config.toml
num_attention_heads = 2
vocab_size = 8192
hidden_act = "tanh_gelu"
qk_norm = false
attn_scale = 0.177
init_std_qkv = 0.0544
weight_decay = 0.026
warmup_steps = 200
decay_shape = "sqrt"
batch_tokens = 16384
train_tokens = 114300000
max_steps = 6977
Each number is 500 + 40 x the weight over the matrix's rms, rounded and kept within 0 to 999. Layers, rows and columns count from 0. Numbers have three digits each.

# q: layer 5 attention query, 64x64, rms 0.166, rows 0-19, columns 0-63
# k: layer 5 attention key, 64x64, rms 0.172, rows 0-19, columns 0-63
q0:565457436561538528508447500486481474539500550509522539515527462426524573501533515501500518540521482462499494435505530482477524500451410512529523502479480468520474491500468533463475508549474509
k0:494512545515507535484505493519515516458480507520454459483461532532460444482486506522482481501494489516502512544502466541471480528573529527460476464514501496497520515497503499534502519484522489
q1:456553452523505512493524454474507494506552465528515552553558483466449485495474482496502506489440501517513513511481473488492449499529512518535485520506518447509527516537511444493538533480468488
k1:506473447498507487542430537481511516490531455531542493514493495494513597542472483493518502553467464474533475448487515417474544491477494513542521526536459483479510486551444484463466546513506570
q2:487537427515511498526516561546478497452558498509461508459510442495464454560507521505515463557543516490437429560508474523563461509494464556467513471471522498523551491503445464488520553494495496
k2:462492501465470528523451398485473498498505444489530529526522534554586500496475444480502513478485574476543554551530548479490489401513483500546490574495454460482495451469501516558534468566449475
q3:510523461504412479501459531580486559533474514484514503479452505562546436496452582494555545488515519534506505510555540486447528541469517469504445436451489513489504514521520542481453479539495432
k3:512528450516510488506523462505462520531519497489497586422491500488497459483597520476485529495579501576484560512447518515541440483484490473472516435475485496529526491522540486490438590416515512
q4:494465460464453499513492579468517534513501501461484458501508566571498480489523502480508552525509518435514522532513495459448535537505559445509576467510481568479484521516473454455400483443521467
k4:565579439575535482497461517475488485512494507411468544446533524448450531521514439463501467487521415478453540455439500561485421510517458555516461448491505548509572585584521593468446547477515498
q5:489468555508564583464470413471552471583461565481525459548556519474513547534498510445522433515510495454433476408501479487587509499515507501576456556487493469471482451532492487471485480474491554
k5:498528537522431473486476540420479460433503501458499444563446503535531554520524557526542470569459547456502523508524526528500568451524511501494514557500488538509517475472457489486499451473514541
q6:508479532489489446504520488478517500472506539485432401493549489563496491472529419505534456427491515477463465453549464544530539500560519522544560466535545527451515490526505424481555492498547550
k6:477504456551523465563428497411593427487433552528433547504486447547544555527476563478489447506449522456489491500605408490542528531455473496556537458492437662444463501467430469497498599500607538
q7:446492577462499573434513381520480530533474572489542524531496475505481528461470556446503500504486467448518530433520516523461508534542581563547466504496567420491529436595502543492520439469515478
k7:506597496472506496498518517496492475523526442375510546486518483466561537516550539556455522529510449442508514512483505548495464470448447483516442506491559516538523455444544534491504467367557566
q8:532532462525500522538374551483501433630429498483473498483525496467502480541524556461528507487487506520529492511537486484508439488443415437597539497456400528537465556500542525508412536481466471
k8:488506416495555456514417492512482528532473464579495472468481548450465365496547546510590498432508494507477493518492454464489547551551511445539527566528462473498516545557530485517486523549411459
q9:479498465496478424540530550518444511424489502474470498449461434524473487545474492536461463395447535473500457532501545518494467512618490537554554549519573468478531549537534452478532506484554480
k9:511528475520468508489494493561467468437458474485477446514468500488461499538600493519546457513519469459472437501461574477545556480532476512540524564595528479536475512463458434518549457495522465
q10:492491467417526564457452506399544577527439475516516461552474502557487515483474499487507514511489489477499467510478550486477474597481499475488501510474539526499518522516568518553507451434522557
k10:588475570560524593503442419468592470510440571508454550453483477547488547485488434410547506556517475535505486511588484511521422486451479541448514439478514474451423513519530508492568503491543537
q11:508503525444489510513518489497459477502507565493571503481455460539549435510467539466575425550539476433478476472490476525455466520540506526530555521479490444489522483496518488473554503484536546
k11:480526572596579511503530601639441466495459484517448421435532459473500401532483508413546501438487519449482508510536455524513507494498469461539500565584490463460471501484431502396534514571474451
q12:490552438493479446436472490532381473465452570542526488573513474568499556538566412537470518437502463501521531532510502466466559509527465583485555465542481488470555473506454503502446536450531513
k12:491502523487556559459521528513510506446495572489513536521500516399501482471495431518448427529393455524552444469468486494528523488476569546517565530511521416490492472538604517546521456501440519
q13:489419560523494509525496480479508445583550553427514420500486588391471536485515536516521478551522462559451463507512493521493453441481549516505519434528486544551455496460471499435519517534537546
k13:503544477489620443489512478495501514507534457484545436523538521477555464508455545527564457480494516520493550505474492402454511516504493459521479470472486569453424458514555479491521491519460453
q14:531461501534458460473545551555457479506552532525483639415498469566541483486484475539472566495511516477545583522527463498486453564485457469480395517518476529426467507409524586461446524536447452
k14:490471552512478573493531476502567488558569488463458508424501532509532488515550542456483605498516546538542464434533447447487469513476516556463452496465451553564495568511474468526457469456432477
q15:499457492564543521489578471495519559532510531485515484439533538482372454457422508583544492536526405443500516460434529478470545471465553495482489526540596470526534478540436467530410471508511572
k15:545468526473437553521521525433443494503423475473467480540519570480459586507459437561541510464496506448528616412477581498464519474486482512511463503478492527510477471469391576560450507527426546
q16:499481488502485506551521535506519472509541433475477458474466546547462520564454571411552544527560523491463482499549527482488495443497454462531473507484531429490467549561479482518458564502610441
k16:546562445531433488514508553526465488509467493507552459497495505576495530504526498458509518501555437520487503458431583442496432548472446446501500587501495461436510492528541488475558553482499496
q17:542481579489553498508522436564511511598478486441550461494469420485516557473554488536500448492448572482482493421563476430556519490526487518479497463470490486516539536462499533477498474482525524
k17:518492541462513428516547464501504476398493424564465488469583482459423509449503525524517521514513493482515425577446508486479521532525504497500525469467576571516576512519492472547523487509504519
q18:472559447493449524518520510505505564518438530532512453488457531446552416466516548489544567470459506484476521473591491481509518498553532455435457439507515576530480502493514454494494539480524496
k18:496487543498497576472496481497502468519553491514472568527505462475541517423430534469516526469496514576444488469460494540513470482526535440519557525546483507461518535425510436486617502454465523
q19:501536490567438500522465581513509595514444458504605461508522537540466454498553481539468532529376473478482490510470527516397458556500498538546588489456490479463459510517417532463538515539490496
k19:514490577524534524519486427483411498473546553505555581521543472533536467537469489475557438459514511422536519480501489507501388473494478568493477524447495463524525467516454427598557504453464474